config.yaml
num_hidden_layers: 16
hidden_act: "squared_relu"
norm: "layernorm"
norm_eps: 1e-05
positions: "rope"
parallel_block: false
init_std_down: 0.0
optimizer: "soap_variant"
decay_shape: "sqrt"
doc_mask: false
max_steps: 6904
Each number is 200 + 30 x the weight over the matrix's rms, rounded and kept within 0 to 999. Layers, rows and columns count from 0.

# layer 2 MLP down (transposed), 256x64, rms 0.264, rows 93-199, columns 32-63
225,226,160,171,172,286,219,204,225,203,198,168,245,220,238,202,238,192,141,154,193,225,206,243,201,207,203,199,229,177,217,218
213,187,196,166,228,179,231,225,133,171,175,189,174,166,197,221,142,179,228,197,225,214,209,220,218,158,217,184,200,238,206,211
218,175,148,144,178,213,208,165,225,188,186,180,206,184,202,212,171,213,235,204,156,218,246,211,223,221,203,199,141,201,186,164
214,160,176,194,196,167,134,174,209,179,163,225,209,212,237,190,154,227,200,261,189,231,174,231,190,204,186,199,169,191,184,212
189,206,162,245,170,138,251,196,183,156,201,194,188,157,177,187,205,172,211,223,189,167,193,163,210,178,173,177,184,177,192,217
170,193,176,175,196,223,221,237,199,195,196,204,191,206,233,219,231,141,198,187,241,252,172,208,254,179,248,183,206,156,236,222
162,203,225,174,202,179,216,230,178,197,199,274,168,143,184,230,247,266,221,174,227,181,211,226,181,185,228,231,220,235,183,153
147,121,225,235,210,222,239,198,219,189,178,182,179,234,193,181,206,180,233,236,188,232,177,170,209,233,237,199,165,228,260,200
176,210,180,173,181,203,200,216,193,207,216,145,191,183,255,220,241,230,218,184,221,232,167,237,184,255,228,229,191,215,247,202
231,154,194,203,216,174,275,141,220,242,168,208,206,217,200,168,170,204,130,168,195,191,224,213,170,190,257,254,169,176,224,232
175,169,176,212,205,220,199,161,198,200,256,222,250,205,209,161,186,230,204,178,229,222,186,213,155,235,206,240,218,153,221,152
224,175,216,213,270,153,235,255,133,229,208,167,224,200,235,146,171,216,156,209,180,221,187,186,226,157,209,257,184,173,210,221
274,161,214,191,206,213,156,168,192,193,183,201,200,244,172,231,184,191,198,142,145,193,170,195,203,226,168,193,214,198,228,197
211,230,186,205,187,184,227,231,221,141,252,172,182,225,161,179,201,243,211,260,167,197,170,139,193,171,194,194,166,213,210,205
189,153,185,166,203,199,184,180,190,187,210,206,191,207,246,187,223,205,182,254,191,174,197,154,216,191,206,240,218,206,164,167
224,184,212,148,258,166,184,181,185,174,187,179,183,233,212,184,198,252,201,233,202,224,133,223,190,164,192,228,210,196,229,226
228,234,184,208,131,164,198,187,216,199,185,198,196,223,153,197,232,186,195,232,219,171,231,213,174,201,195,268,244,243,218,209
178,185,172,209,156,208,192,226,189,231,218,235,200,210,204,128,164,254,228,167,217,166,200,262,222,179,146,224,217,226,213,184
200,246,203,274,199,158,151,132,192,172,212,206,190,211,141,150,188,190,213,213,197,177,198,145,169,197,244,196,225,182,171,219
239,186,195,180,189,222,181,203,247,208,180,155,174,221,180,212,204,247,166,228,200,162,141,172,198,185,198,192,223,221,271,170
209,245,202,204,207,193,202,199,195,225,200,207,225,233,187,205,201,228,236,230,221,179,220,270,234,218,189,163,162,227,187,173
202,212,185,259,206,244,211,224,223,183,240,167,214,206,201,221,209,210,177,169,159,179,217,189,183,157,190,195,252,211,177,184
143,179,200,186,242,125,222,221,181,266,190,209,171,219,183,200,186,210,242,190,263,202,178,222,217,185,196,241,222,204,214,215
212,229,212,183,233,119,174,228,192,232,222,186,208,207,222,213,190,244,214,189,176,240,197,272,206,182,214,214,188,183,208,224
268,228,221,256,160,238,193,166,226,180,242,234,220,146,225,201,164,154,228,173,158,194,187,187,169,228,205,253,205,184,201,232
171,266,206,192,221,204,188,185,181,167,217,212,185,227,156,191,212,194,195,217,142,183,241,158,201,207,205,226,170,188,218,239
180,132,203,194,195,170,180,176,150,225,262,160,212,191,177,160,223,212,167,172,155,163,275,203,206,201,196,239,180,207,222,239
111,199,240,163,250,158,156,206,201,194,217,289,191,158,245,259,233,152,212,239,194,201,242,203,168,175,172,143,199,179,248,222
213,216,174,180,232,211,173,189,165,213,165,157,216,188,195,160,186,245,197,182,229,158,206,234,231,118,175,144,207,251,193,171
166,216,159,215,236,204,223,195,204,193,180,282,195,181,232,195,182,197,218,191,228,232,217,278,242,167,209,217,199,167,239,175
214,150,135,252,173,173,192,216,180,174,201,216,150,227,191,229,183,180,222,178,230,176,209,238,199,136,195,194,251,156,193,216
193,218,196,198,250,175,158,227,218,180,197,166,170,140,186,191,155,209,154,185,192,216,202,116,210,218,206,148,249,236,136,175
171,173,184,245,192,197,238,207,258,201,155,207,165,167,213,227,200,189,256,286,203,198,159,132,215,203,201,223,191,197,210,181
198,222,188,198,253,176,174,146,235,246,154,169,177,232,234,212,194,221,193,221,192,201,234,204,185,149,265,257,223,182,155,175
215,193,188,214,194,201,203,186,182,198,273,223,234,243,223,170,210,156,165,167,186,180,207,255,205,155,189,207,205,199,184,171
234,217,179,236,184,223,182,202,219,183,183,205,207,226,171,230,214,212,196,231,192,205,223,110,220,200,217,198,167,164,165,204
206,170,151,246,203,193,223,212,147,179,206,182,196,184,245,208,277,195,211,227,204,217,168,184,142,177,205,185,173,189,212,201
141,192,166,230,241,177,195,235,166,170,187,248,213,138,226,216,252,208,168,198,218,193,125,206,197,216,213,207,211,249,208,177
191,228,138,223,211,201,231,244,151,172,200,187,204,184,248,208,188,196,192,193,203,232,236,158,199,222,234,203,204,205,208,176
165,178,184,186,198,177,159,206,195,195,189,166,197,168,228,180,192,205,222,234,164,231,193,176,191,169,181,207,173,204,217,201
221,190,163,170,206,172,181,206,155,202,147,173,222,203,233,209,175,218,191,184,179,225,155,163,142,144,194,243,158,270,194,222
203,227,234,249,275,164,181,195,157,213,171,188,210,181,230,178,246,171,200,143,177,266,211,210,174,282,194,214,217,198,180,206
248,205,220,196,228,243,176,228,284,198,200,194,193,209,207,168,151,197,234,229,189,175,196,196,134,178,186,206,199,164,215,169
190,198,195,163,143,177,230,141,240,189,194,194,208,205,193,235,240,202,215,149,201,195,177,195,222,152,240,239,189,177,224,202
136,148,127,174,259,153,185,157,203,190,210,125,182,226,181,218,175,196,223,208,211,141,213,187,220,246,220,236,193,226,182,207
171,232,209,146,246,132,227,216,172,167,169,193,210,229,187,154,211,189,220,247,204,203,227,179,153,172,183,222,209,195,248,196
239,194,204,173,218,193,253,200,192,143,199,156,221,178,228,186,205,188,257,187,191,213,219,193,183,167,200,205,212,242,213,168
204,183,227,143,214,196,130,209,205,139,241,205,142,244,196,210,175,173,234,187,215,177,214,193,186,171,174,202,259,201,286,193
235,160,169,213,238,214,212,143,184,166,182,269,174,206,198,188,190,176,194,259,216,193,217,182,194,201,151,211,145,124,173,188
141,172,192,206,184,178,231,210,180,182,190,163,158,199,187,157,217,249,223,224,223,245,199,209,183,165,232,233,252,181,169,248
195,216,241,166,203,165,195,223,156,169,214,193,185,194,227,155,215,202,196,213,191,183,183,187,240,189,180,201,210,193,207,214
239,213,131,193,233,165,189,188,243,216,179,187,208,176,162,220,172,252,207,199,191,190,246,175,169,250,258,174,247,201,227,168
226,228,189,240,162,274,244,191,150,236,222,144,217,217,178,155,235,153,257,201,198,167,212,212,226,222,222,200,235,215,241,206
190,197,210,177,170,176,248,182,193,207,225,206,160,168,207,206,199,233,202,177,206,250,250,227,156,183,164,181,197,153,194,171
170,190,237,214,199,252,199,211,181,157,179,214,185,182,219,203,210,202,227,218,196,160,146,183,211,182,178,193,171,164,221,242
220,184,186,226,157,158,239,151,184,187,180,236,205,212,259,222,243,177,167,177,160,197,238,244,246,185,233,217,179,228,207,202
220,202,165,197,201,203,219,224,224,208,145,191,220,214,217,226,216,220,226,175,266,172,232,118,221,185,251,170,246,216,199,166
218,141,208,216,181,210,197,144,157,191,225,163,191,199,236,217,166,206,184,219,186,180,231,140,224,218,203,166,202,129,246,189
226,227,199,234,235,231,167,215,169,188,214,242,152,211,208,180,207,228,189,171,272,221,186,233,189,213,241,248,223,223,170,209
168,135,198,257,198,210,212,197,187,160,198,161,147,211,217,222,232,201,136,195,195,193,225,211,172,237,156,283,221,217,165,214
209,189,206,250,247,192,180,191,209,226,185,238,299,182,257,194,219,230,185,159,196,184,258,181,214,217,207,289,235,166,174,194
209,182,157,169,175,143,186,159,161,237,208,189,218,205,215,200,228,190,203,166,157,205,200,226,207,175,198,178,196,137,209,204
174,164,186,233,238,208,167,164,197,273,210,200,225,210,236,200,190,200,197,145,197,228,215,184,230,186,170,192,231,199,213,175
221,201,189,161,186,193,179,178,143,230,206,216,199,211,197,228,169,200,195,212,165,210,179,178,263,177,148,251,245,177,243,163
238,184,183,197,178,190,230,206,209,218,196,201,168,175,157,201,165,153,157,212,204,196,182,233,235,178,186,207,191,162,210,203
192,187,229,223,146,222,210,159,158,237,209,199,202,185,244,268,241,172,201,158,186,184,211,259,237,204,198,207,187,170,243,199
225,250,154,190,241,250,218,164,199,177,176,215,142,187,200,215,174,257,200,179,224,161,231,178,180,222,158,221,211,223,175,199
190,172,188,224,244,174,175,240,193,179,170,227,225,210,191,228,232,147,227,154,146,257,171,197,224,173,209,193,176,200,175,225
164,208,149,135,230,204,202,227,239,192,202,119,209,196,189,226,193,171,209,176,221,231,198,183,211,194,188,217,242,189,146,199
233,195,138,211,209,223,214,202,177,229,156,199,241,174,199,170,142,249,253,265,230,270,223,198,202,232,191,205,228,226,169,191
214,182,190,182,220,168,178,214,213,230,228,208,207,159,216,223,237,208,212,188,188,216,205,191,201,195,189,201,206,219,187,201
215,227,225,167,174,172,205,165,159,190,236,185,195,168,207,202,214,164,206,256,197,145,218,234,250,210,166,184,176,176,212,186
192,183,171,248,228,268,212,203,247,216,226,153,239,184,218,234,174,188,232,168,196,197,236,205,201,174,193,223,221,133,224,261
238,196,206,223,203,214,162,224,186,214,221,208,235,170,183,200,207,153,168,192,188,206,269,246,222,215,214,152,163,220,261,175
201,218,208,188,225,188,217,184,160,199,231,245,143,246,197,181,246,226,137,192,195,263,218,160,255,174,244,139,164,205,181,265
229,167,154,245,222,176,181,204,237,148,224,163,207,257,229,169,223,214,161,219,168,151,203,176,202,206,192,217,144,216,172,214
196,203,196,237,219,173,199,193,136,244,211,233,179,187,190,177,157,201,203,202,184,178,181,207,161,223,198,138,257,173,196,147
184,179,177,244,173,197,224,199,234,167,222,176,152,173,168,196,159,254,242,162,205,178,260,172,173,215,212,173,155,174,187,196
233,142,183,176,202,192,169,179,137,210,157,189,200,215,180,185,203,142,217,177,190,262,169,170,206,143,179,176,231,226,293,173
194,163,249,195,180,225,204,202,219,208,185,183,238,198,202,201,249,187,231,201,228,212,195,188,241,220,222,206,218,194,170,170
253,147,211,218,217,217,188,178,172,257,203,253,233,209,178,186,236,207,219,153,178,225,165,198,216,231,219,221,191,218,197,230
213,231,163,232,178,147,189,202,190,203,160,163,199,208,243,192,219,167,274,186,249,172,199,202,189,223,192,189,260,164,233,186
148,194,181,206,185,206,160,229,157,230,211,195,238,209,203,214,165,194,193,240,211,223,187,189,197,182,186,192,231,203,234,191
172,215,224,238,221,174,191,129,176,252,271,213,229,179,207,257,214,185,227,232,182,198,195,205,176,195,226,150,175,209,235,145
160,214,193,236,163,228,210,173,186,181,234,210,178,140,220,152,245,195,209,242,169,178,243,207,227,204,189,187,189,205,196,244
186,204,213,190,265,182,171,178,195,197,154,209,139,201,210,193,233,209,225,241,133,222,162,248,180,179,201,203,205,143,193,221
194,196,178,186,190,155,206,225,231,140,182,218,207,207,236,234,224,233,276,233,138,235,240,209,227,206,146,220,210,251,210,234
167,199,202,176,176,197,265,174,191,225,184,235,230,216,202,227,239,164,204,224,229,201,201,231,214,236,231,200,182,194,155,189
226,177,204,170,215,161,193,209,145,171,219,195,177,164,226,176,238,184,148,198,187,241,204,122,203,234,191,240,187,184,175,189
180,213,240,174,231,238,146,197,205,223,220,168,219,154,223,178,222,180,220,245,153,182,209,199,193,196,189,227,171,114,221,177
176,158,204,202,169,218,193,222,222,224,193,204,207,224,217,161,212,250,171,210,199,241,174,212,182,243,209,214,193,174,217,193
178,175,180,173,220,202,174,166,194,188,171,111,177,202,211,188,232,219,204,230,162,189,223,236,193,198,150,276,224,178,159,223
186,192,190,193,167,191,203,209,252,206,163,172,235,168,219,248,218,195,208,214,219,203,195,238,230,219,150,184,160,172,200,159
196,223,196,146,182,204,180,137,176,204,172,140,201,255,207,234,213,142,208,190,219,234,274,240,171,229,177,168,180,196,189,183
238,149,163,193,139,160,205,243,226,234,160,158,212,161,186,163,203,178,253,256,193,248,178,230,154,190,177,153,233,193,248,205
190,134,211,185,187,271,216,169,233,181,146,213,165,162,226,185,212,185,192,235,174,212,229,201,229,232,223,205,174,229,156,167
189,157,213,227,214,200,185,226,198,178,163,240,293,153,166,200,157,209,185,229,198,210,213,204,205,190,251,210,201,243,206,212
215,204,213,186,119,191,187,204,183,201,186,196,211,262,224,259,224,201,195,200,213,215,172,206,205,215,186,219,168,201,195,183
220,234,135,206,194,144,239,182,207,134,210,231,206,248,226,127,226,221,246,223,198,258,144,186,166,237,180,214,207,210,180,153
186,232,190,165,187,218,159,192,227,197,189,180,232,237,154,240,209,173,185,177,171,186,230,192,223,190,175,197,249,226,207,214
168,186,200,184,180,247,216,197,193,234,201,237,274,177,204,194,185,212,166,202,156,195,189,232,213,217,241,154,159,188,156,221
190,181,195,230,189,161,191,155,155,229,236,214,237,246,225,276,259,217,196,193,209,190,218,226,222,199,203,180,181,223,191,193
205,133,204,161,156,185,248,220,197,227,216,243,210,148,217,191,208,221,221,228,167,187,206,239,203,223,205,219,181,192,194,172
214,232,199,217,215,153,209,177,194,216,239,205,225,128,148,232,145,177,224,195,212,215,202,168,203,252,146,196,230,200,215,173
227,167,195,186,223,145,148,163,228,230,192,196,202,190,139,202,235,245,225,250,228,221,214,172,256,243,169,196,173,225,153,179
220,233,200,203,209,241,255,264,143,229,174,200,176,164,209,204,209,210,220,200,216,238,128,215,166,249,232,240,207,211,216,213
180,203,179,215,218,255,194,185,172,258,246,169,196,215,182,242,149,264,232,171,184,193,200,191,245,238,201,182,154,247,230,177
# layer 2 MLP up, 256x64, rms 0.262, rows 94-200, columns 32-63
236,214,224,187,228,186,192,253,198,155,193,228,221,221,174,232,191,227,196,199,172,164,216,183,219,212,202,198,236,179,207,234
152,224,230,245,225,194,186,254,193,219,198,221,186,194,201,134,131,195,194,184,230,214,207,187,171,227,203,223,172,190,180,181
173,209,210,203,181,192,205,229,227,176,213,177,173,184,201,192,233,230,252,147,195,239,206,217,199,198,219,195,162,222,210,241
214,225,239,243,196,226,257,165,172,195,246,229,206,192,211,227,182,176,229,196,202,207,162,146,197,224,266,213,225,222,234,229
163,224,167,193,203,206,203,202,165,193,190,204,195,244,205,260,232,209,163,219,190,240,192,193,194,210,209,187,233,208,157,143
222,227,186,255,187,220,135,201,176,185,205,230,179,232,303,173,223,146,224,202,257,217,187,177,223,120,161,168,209,198,208,209
197,260,201,245,225,185,199,164,221,176,174,183,264,221,216,144,198,228,233,175,155,141,219,171,244,239,169,145,161,226,213,198
169,185,213,232,197,226,189,204,143,163,248,185,180,228,198,171,211,247,193,165,199,187,199,186,239,221,209,180,257,231,242,197
227,153,181,222,178,200,251,204,223,167,175,118,219,188,115,179,188,158,216,207,226,142,184,208,234,158,267,180,259,193,219,270
181,208,175,197,230,220,210,223,190,164,177,221,168,245,169,232,198,223,164,123,172,175,237,194,216,214,210,180,187,224,208,187
241,116,204,190,200,219,245,209,201,206,182,220,231,227,209,233,214,212,153,155,162,200,165,179,185,167,276,197,176,162,196,145
168,229,205,225,230,205,166,160,177,171,157,180,131,254,185,224,159,216,164,207,238,171,197,191,202,215,161,226,189,217,264,232
206,238,222,206,199,215,190,258,204,167,161,178,209,207,167,161,202,275,128,150,199,222,231,191,217,188,240,177,174,161,168,220
198,187,207,220,194,218,250,227,250,201,168,216,180,171,189,261,205,166,218,188,180,203,187,191,186,233,233,179,181,152,197,230
174,178,225,179,189,205,172,232,208,151,164,224,202,256,192,222,141,179,224,195,185,189,191,181,166,187,180,189,232,201,230,247
191,233,217,243,223,211,215,229,157,189,151,217,151,161,195,199,209,209,226,201,245,201,172,205,177,155,223,202,238,189,228,182
241,183,266,258,194,195,240,189,215,205,220,147,258,216,196,250,169,208,215,231,156,239,245,100,214,195,231,140,150,221,237,176
266,185,130,197,224,234,240,203,258,191,188,192,171,200,234,213,170,211,161,144,212,209,169,230,204,228,164,209,216,203,243,127
187,211,211,148,204,228,179,220,189,119,201,164,230,207,216,204,147,199,145,187,182,233,193,173,238,256,166,197,201,186,180,176
193,180,250,217,197,249,228,204,268,131,194,198,188,194,139,213,172,204,146,182,160,255,219,172,213,240,243,186,142,234,217,211
195,214,208,207,141,174,156,163,190,194,223,223,186,193,202,221,167,194,190,230,213,203,204,236,231,183,230,254,199,191,174,238
266,233,176,205,186,285,151,168,242,199,222,182,166,188,202,175,198,192,263,216,240,202,160,210,191,189,170,197,201,193,134,145
220,228,154,197,226,191,219,226,182,193,226,193,223,226,216,186,191,217,195,163,187,199,211,224,209,204,218,211,253,196,177,226
247,199,157,176,248,239,198,140,196,199,222,199,211,220,220,188,201,183,141,179,246,203,167,196,229,199,180,174,216,226,189,169
218,154,209,167,206,203,203,240,176,149,206,229,219,195,198,214,166,194,204,132,232,232,184,182,211,154,203,180,236,167,254,238
199,195,239,252,180,215,192,230,235,240,181,236,235,172,167,198,211,225,214,175,142,237,187,216,199,259,223,213,179,249,255,209
206,215,204,171,185,165,176,244,152,152,175,220,151,174,184,217,180,174,173,208,212,183,209,197,199,206,274,208,239,237,274,222
154,225,190,245,197,252,251,235,176,224,224,206,172,201,220,239,179,218,132,173,154,245,148,192,260,216,212,194,172,236,202,230
181,201,203,190,194,223,220,197,249,195,163,187,219,206,232,175,194,169,204,175,250,209,146,242,197,202,212,182,183,214,176,214
241,213,303,167,170,192,164,186,201,196,181,228,143,205,166,218,221,200,203,215,204,245,200,222,214,231,222,209,203,192,249,200
256,194,189,200,188,222,212,223,167,153,218,213,174,228,149,235,181,244,127,166,210,232,192,207,209,201,191,215,209,230,242,168
217,199,214,154,206,230,183,218,169,189,250,195,177,272,140,232,203,197,171,202,226,183,248,193,217,217,214,238,226,238,251,183
214,146,218,175,252,200,216,221,223,159,176,148,203,208,160,211,119,207,201,176,199,181,215,221,208,167,278,210,242,193,181,193
236,240,160,205,271,216,238,245,217,118,211,194,214,234,202,210,187,201,229,215,236,202,202,185,153,201,132,218,187,211,188,208
205,203,218,212,161,188,176,223,216,166,175,205,194,198,236,216,188,193,175,198,212,197,198,215,221,226,229,192,232,190,238,203
154,238,254,241,213,184,192,223,229,228,193,220,235,233,209,183,211,216,182,165,183,263,152,201,203,240,235,232,191,114,213,207
177,174,161,195,209,221,225,288,258,222,153,272,255,194,156,201,206,274,238,157,138,174,133,172,268,193,188,190,165,234,169,192
221,181,211,224,190,198,217,241,208,200,142,217,166,186,262,153,193,174,164,188,158,191,150,289,180,191,178,206,218,176,211,221
184,226,179,219,211,186,174,229,220,192,181,223,180,200,176,201,200,207,196,217,235,169,203,242,175,150,173,172,215,185,207,174
212,259,234,202,139,198,170,191,205,182,190,179,173,270,208,211,176,237,236,181,147,186,212,173,185,215,222,202,111,163,193,192
158,219,220,204,239,257,239,196,212,205,191,196,229,166,202,214,213,188,204,167,201,158,251,194,134,212,246,150,226,228,182,224
203,178,190,158,190,196,161,211,188,171,195,199,212,174,176,262,180,223,186,166,223,162,215,198,247,229,212,174,187,205,141,213
151,167,229,196,191,212,222,249,196,200,221,203,198,200,210,248,178,230,145,190,203,239,127,233,226,201,243,188,222,186,196,200
144,227,148,186,245,221,204,243,194,172,157,219,202,193,195,178,212,200,172,139,231,272,137,196,199,218,212,178,215,229,192,217
210,192,255,237,152,207,223,183,202,198,223,150,188,225,184,177,226,252,200,215,233,187,175,235,276,172,232,224,162,199,154,203
192,217,263,221,186,202,184,168,169,212,233,206,205,219,251,277,165,204,168,181,233,185,210,188,203,178,178,186,177,238,187,202
178,154,196,207,184,172,220,225,188,209,223,241,249,238,198,216,127,233,219,213,172,229,201,179,180,166,198,212,241,215,215,191
153,225,180,167,243,224,244,177,221,217,225,115,167,191,196,162,135,203,190,173,251,198,223,165,184,266,192,184,211,240,137,217
176,217,194,172,215,192,246,187,172,227,235,139,233,210,225,186,183,200,191,170,216,190,209,258,204,269,279,194,216,163,171,221
172,230,277,201,222,238,195,218,215,190,206,174,212,134,220,205,162,154,211,180,192,239,150,226,261,222,229,208,242,191,201,216
185,212,180,216,186,189,197,255,124,198,237,222,195,227,182,261,232,196,173,176,210,185,164,200,150,192,209,177,216,218,236,155
218,185,207,186,232,227,146,207,212,158,143,252,189,194,221,257,183,218,175,165,182,216,206,201,170,153,250,187,210,188,216,214
220,244,195,173,280,227,154,211,197,205,207,247,236,210,169,210,184,196,164,194,159,157,206,187,232,175,142,208,181,191,223,210
248,199,170,185,168,256,211,190,225,214,205,139,188,183,223,178,193,246,233,176,227,188,194,181,225,231,198,200,170,195,189,217
206,191,185,200,241,208,196,183,202,200,226,214,191,182,187,235,193,148,203,145,246,212,246,221,190,243,199,155,209,252,157,197
180,266,234,255,139,210,155,161,213,204,219,191,195,242,187,184,162,253,199,206,208,140,227,224,170,235,212,227,184,220,166,226
192,260,204,209,193,224,221,243,182,189,224,261,219,213,195,193,188,237,219,190,208,211,179,229,229,184,189,231,238,215,195,167
230,211,183,205,204,188,279,178,201,209,146,135,215,175,192,184,211,204,186,172,222,185,145,175,163,258,215,214,153,235,205,160
214,211,178,215,209,211,186,174,160,202,193,170,200,214,188,164,199,273,243,143,205,135,192,178,212,227,182,231,209,234,186,188
197,268,194,235,185,236,153,178,180,186,203,233,182,182,189,168,166,261,172,204,231,197,206,218,228,210,235,228,143,186,219,193
175,213,176,204,197,195,193,177,219,198,173,147,207,198,245,221,176,189,125,210,192,165,210,190,205,207,221,243,241,222,225,191
215,172,211,205,194,240,168,236,159,201,184,174,238,163,158,168,214,199,220,206,213,180,220,180,206,186,213,221,214,226,203,161
161,169,210,280,270,230,185,191,181,155,128,226,186,207,236,219,198,171,207,194,216,250,204,191,224,214,179,242,236,151,202,145
247,194,181,189,184,165,140,205,170,176,180,206,239,175,233,189,224,225,191,202,144,210,173,210,184,235,245,209,150,222,188,185
202,226,218,193,200,219,265,184,225,218,215,158,177,187,230,180,196,220,181,275,214,177,174,175,132,173,185,201,226,161,146,224
198,187,207,200,169,226,228,244,196,236,187,173,200,210,232,186,220,216,162,237,240,239,163,225,163,187,196,198,224,199,146,142
193,211,183,232,197,206,226,179,174,216,261,215,150,227,226,202,181,212,137,241,207,208,201,170,200,213,240,214,145,151,189,172
211,213,162,202,222,171,218,137,197,180,182,150,162,224,180,215,203,244,193,175,197,164,190,150,146,227,206,122,177,223,188,253
119,231,241,223,169,198,187,213,160,171,255,199,195,201,190,188,170,203,169,157,225,199,191,207,236,234,210,183,190,230,214,239
129,239,194,201,177,210,164,219,233,178,200,190,193,174,169,228,180,240,200,222,217,174,156,208,140,163,188,197,182,169,209,200
225,244,210,196,158,205,154,240,217,140,184,206,200,197,193,196,224,190,215,199,150,240,216,135,213,211,202,176,148,234,146,177
186,224,173,172,210,209,190,197,203,177,163,193,199,250,192,191,162,239,185,206,164,259,180,273,163,225,206,241,183,234,195,227
197,188,189,191,164,214,242,228,164,227,219,183,199,211,194,138,179,198,189,226,222,193,165,190,164,171,221,235,207,154,166,193
184,214,233,197,187,223,204,153,181,168,167,211,257,174,225,150,189,234,172,203,208,182,212,146,219,242,227,235,186,177,203,242
192,219,232,255,146,234,202,187,255,214,161,190,205,187,163,170,182,201,238,216,182,221,246,213,179,206,170,150,187,183,193,141
210,188,196,202,216,247,183,130,206,193,159,142,208,196,243,242,147,189,199,176,173,258,193,216,171,212,188,236,179,197,190,132
213,205,218,175,213,225,189,228,186,245,210,198,201,217,211,253,275,174,185,183,224,216,199,223,224,162,190,183,208,174,205,202
240,231,180,178,179,160,195,209,217,124,144,191,229,220,164,233,202,187,180,207,214,199,204,189,215,178,204,186,267,170,208,236
181,255,173,193,192,229,260,224,214,203,173,136,182,208,194,218,205,182,199,181,250,213,202,181,181,214,205,249,193,221,207,199
225,209,236,235,172,230,201,182,203,206,188,241,205,136,204,172,216,205,210,146,193,192,182,206,167,181,206,220,177,223,231,196
180,222,236,204,188,214,175,200,266,189,171,209,286,237,217,194,171,188,239,205,146,167,185,184,186,238,206,198,230,207,195,239
171,212,234,194,171,174,172,191,230,184,173,206,208,189,255,191,151,235,151,188,183,223,163,236,170,165,238,241,244,159,187,229
218,213,216,225,219,267,156,228,121,225,206,162,206,197,188,183,195,179,194,207,213,170,158,169,258,231,230,208,180,213,149,224
226,202,212,247,198,230,184,226,211,178,201,233,240,188,167,162,210,174,210,198,147,195,139,262,197,166,159,197,204,248,243,255
210,205,228,230,228,212,219,222,195,232,172,183,230,184,224,164,216,214,184,196,214,238,139,190,249,215,230,184,205,245,166,253
245,180,217,231,199,231,210,194,179,231,199,154,223,204,227,262,201,202,120,234,176,231,195,165,234,187,204,228,206,213,181,218
254,205,186,207,247,186,163,150,227,147,205,153,213,219,175,150,150,253,195,185,142,158,197,213,224,222,214,183,225,181,211,214
240,247,160,233,226,229,191,216,172,246,194,198,175,173,157,135,185,197,204,186,203,181,182,159,235,206,182,155,194,273,143,201
244,183,184,232,193,194,185,250,171,187,200,219,213,226,206,261,160,209,202,204,176,187,211,234,163,208,219,158,200,237,154,212
209,241,171,184,192,251,243,207,251,168,215,218,211,214,160,235,181,202,187,219,200,226,222,234,218,191,240,174,167,220,206,221
208,207,221,230,194,192,204,231,216,148,178,131,203,232,247,226,198,173,190,226,184,185,185,116,189,157,215,213,209,189,236,217
190,189,182,169,192,192,224,229,171,212,150,167,201,236,256,185,190,212,149,238,191,202,191,196,150,205,211,172,156,168,220,179
185,162,200,207,196,194,179,194,218,207,200,238,244,218,229,225,230,225,234,180,234,163,212,144,244,181,244,265,236,196,199,177
256,178,208,235,165,190,202,207,278,187,184,156,221,215,211,174,226,263,238,167,129,188,172,153,231,243,188,188,203,245,234,191
184,184,210,232,211,160,220,217,232,139,205,175,182,193,201,209,166,221,208,170,168,180,217,158,228,233,198,220,200,233,205,205
184,152,221,235,259,254,177,169,184,203,194,118,223,214,296,167,188,215,166,227,200,221,230,222,168,244,228,196,204,157,175,186
163,248,236,150,194,213,225,217,186,191,207,206,203,236,232,202,211,203,179,187,197,154,176,238,180,178,176,206,238,175,187,213
235,205,191,160,166,202,169,205,154,172,208,208,268,247,196,139,189,217,170,172,171,183,186,287,208,181,199,209,229,185,183,213
202,219,222,200,156,213,154,179,210,200,163,205,189,219,220,170,211,236,252,182,126,188,204,207,197,235,220,230,185,215,238,216
223,262,235,195,246,184,248,202,199,160,178,175,199,160,159,254,149,182,216,190,235,198,215,138,163,223,211,193,196,239,189,239
203,205,168,178,193,243,192,197,237,155,189,198,213,159,169,154,199,218,190,166,240,192,217,215,217,204,197,129,178,224,179,205
237,208,168,248,219,227,188,215,219,193,198,154,184,216,172,188,212,156,203,178,255,219,157,216,183,236,154,187,253,271,194,234
213,231,244,259,191,183,233,253,205,192,210,210,211,153,190,206,190,184,189,210,215,216,224,150,175,167,205,180,189,220,200,156
215,191,234,162,180,204,211,174,230,155,265,179,177,195,174,239,215,218,177,234,212,192,210,178,176,190,198,147,254,234,198,191
168,206,180,222,212,237,249,241,166,276,209,223,181,178,125,222,218,187,196,213,253,220,189,141,158,191,207,135,222,207,218,189
200,176,220,224,140,201,166,162,200,132,172,232,221,202,190,254,185,159,185,203,258,250,191,218,193,153,210,193,200,187,240,206
202,193,207,194,167,183,172,197,210,226,163,205,194,177,169,208,158,201,159,234,192,159,146,204,152,170,216,237,216,214,181,231